{"rope_base": 10000.0, "tie_embeddings": false, "lr_mult_qkv": 0.7, "beta2": 0.99}
Each number is 128 + 24 x the weight over its row's rms, rounded and kept within 0 to 255. Layers, rows and columns count from 0. The size above them is the row's rms in percent of the matrix's.

# layer 2 attention output (transposed), 128x128, rms 0.0578, rows 73-83, columns 0-63
size [110 128 126 108 126  97 117 108  99 118 111]
[[153  88 155 119  58 156 116 164 161 141 142 122 140 125 144  96  86 133  83 172 106 131 119 151 172 136 140 128 143 135  88 118  85 163 129 138 121 127 121  99  79 156 146 147 156 114 128 133 109 140  88 131 123 123 134 141 111 136 118 147 131 102 104 163]
 [115 113 116 133 116 113 133  90 115 122 146 141 116 113 105 157 127 126 158  99 105 134 127 118 168 165 139 131 117 113  85 100 159  93 155 157 110 141 133 155 131 115 108 128 173 117 117 139 149 172 144 165  91 136  98 108 146 157 106 128 163 144 135 150]
 [111 105 149 115  84 111 105 115 130 141 155 163 147 151  98 104 113 105 147 140 102 156  75 158 116 124 143 102 127 156 133 126 107 111 123 157 129 164 107 100 125 140 129 125 113 122  82 130 122 189 138 130 162 148 137 139 140 157 123 134  97 127 128 156]
 [105 157 132 110 131 138 133 145 119  87 140 101 129 163 122 158 143 135 158 126 144 138 153 146 105 119 124 132 157 129 139 171 142 135 113 109 113 193 110 125 142  75 125 136 135 155 126 106 112 115 145 116  99 136 139 100 112  85 150 108 118  93 123 110]
 [113 133 146 114  96 128  59 139 162 131 122 107 111 124 135  94 104  86 138 127 111 138 106 137 163 146 140 120 167 154 146 167 121 130 130  95 133 137 143  76 158 183  95 165 156 134  93  84 132 105 133 116 137 114 115 130  97 132 108  91 106 120 142 159]
 [137 146  95 109 132 124 111 146 116 130 102 135 154 135 127 148 116 126 137 111 165 111 147 116 109 124 133 166 119 122 105 156 125  78 134  93 156  88 134 147 133 136 167  97 167 178 132 127 126 159 107 133 125 126 144 176 116 140 147 134 159 202 135  77]
 [132  77 134 126 136  75 178 106  71 138 154 157 149 133 122 114 141 186 125 163 129 153 106 154 110 113 108  80 111 145 111 117 129 125 128 104 134 138  96 117  91 152 119 119  76 120 120 124 121 173 119 127 134 170 166 147 164 116 125 152 147 136 137 106]
 [131  85 167 133 131 127 102 119 161  79 139 104 100 119 103 162 129 137 143 111 109 122 111 123 106 142 106 106 111 103 112 127 148 102 175 128 118 135 113  80 175 141 130 126 143 128 130 124 140 147 148 132 124 113 156 137 171 100 169 135 154 134  89 159]
 [136  87 127 124  87 124 136 184 158 126 158 118 130  97  85 144 118 127 171 144 145 123 119 106 167 104 127 125 153 115 163 137 126 118 137 140 163 124 157 112 109 133  72 140 126  80 127  80 121 141 136 192 119 148 123 185 130 143 135 118 117 127 119 125]
 [139 132 140 135 125 163 146 136 132 142 149 145 179  91 152 149 122 106 122 141 159 136 121 114 138 130 137 137 137 155 140 163 147 128 129 154 112 120 128 185 151 114 161 147 108 112 144 136 132  57 144 128 112 125 132 121  99  99  93 130 111 116 144 134]
 [125 118 133 114  60 172  98 144 133 132 167 117 117 134 143 164 115 112 119 114 104 113 138 109 173 130 149 139 125 112 144 186 169 123 153 146 134 127 162 155 112  93 137 160 164 130 162 122 144  96 149 163 123 116 118 108 102 134 145  72 118  62 121 130]]
# layer 2 attention value, 128x128, rms 0.045, rows 74-83, columns 0-63
size [130 122  98 119  99 116 108 100 110 101]
[[120 148 164 147 121 120 142 151  28 128 123 155 117 145 145 142 139 133  88 134 103 105 139 116 126 106 140 134 122 128 136 194 114 125 140 130 151 134 106 127  92 141 118 115 165  89  83 155 130 138 100 138 147 156 113 133 119 143 132 121 127 136 118 108]
 [133  87  82 139 130 136 147  98 172 140  95 114 150 133 119 138  89 140  99 101 128 115 115 119 103 112  87 149 107 133 121 137  86 136 122 121 140  81 112 108  76 139 137  86 160 146  90 105 113 113 188 122 161 155 142 129 143 135 117 135 128 125  98 151]
 [149 106  85 160 129 116 128  96 131 146 111 151 166 130  87 116  86 116 109 140 153 144  91 165 118 195 118  99 126 135  97 109 101 111 110 104  95 138 152 146 149 125 144 160 117 155 136 144 110 152 118 153 132  76 150 144 120 182 125 124 127  98 152 133]
 [151 142 131  96 105 132 154 118 137 103 146 160 114 143  56  68 130 123 109 118 166 123 121 127 144 137  98 154 153 132 133 100  98 154 118 153 126 119 109 118 112 132 103 167 135 160 135  95 177 159 141 130 113 132 199 116 151 145 136 150 133 129 153 126]
 [156 162 155  83 160 131 152 108 130 121 115 110 167 126  70 119 132 172 161  85 140 125 154 109 118 117 155 101 153 128  93 156 153 111 164 116 129 132 116 164 166 149 144 132 156 124 106 153 117 131 158 168 101 112 120 126  92 149 110 140 148  98  97 102]
 [100 107 123 135 128 158 123  87 142 160 187 109 176 121 147 127  82 141 142 157  89 143 115 139 123 104 141 102  91 134 124 135 121 142 163 116 115 135 125 110 144 113 149 110 127 151 134 105 169 117 116 153 173 151 132 139 143 128 108 116  91 101 125 151]
 [147 191 113 151 132 175 138 146  74 133 161 189 120 129 123  89 186 143 121 106 144 153 115 129 107 141 119 169  98 108 160 120 131  99 108 143 132  97 133 118 138 115 128  72 132 112 129 131 154 148  88 161 160 136 177 124 128 133 104 181  97 106  87 110]
 [167 124 127 112 146 100 142 100 118 114 128 112 121 150 111  79 107 113 114 114 146 134 112 127 104 122 136 175 123 152 141 120 132 139 127 124 118  93 113 111 133 110 130 139  71 158 141 129 133 110 132  85  85 116 135 177 149 147 119 181  67 121 130 175]
 [149  91  93 121 106  63 124 141 167 128  90 124 103 150  95 102 116 108 139 112 149 149 117 154 138 190 138 107 115 134 168 111 145 105 116 160  89 131 130 128 149 131 131 140 139 176 122 143 126 134 133 120 132  99 133  95 127 121 152  76 174 138 123 160]
 [141  99 128 118 124 120 180 115  68 103  32  88  97 181 115 100 152 105 160 129 160 163 130 134 119 144 124 134 170 132 164 106 166 121 101 122 103 101 123 138 129 134 120 112 122 125 151 114 100 133 128  72 124  97 176 108 133 170 170 136 148 124 123 134]]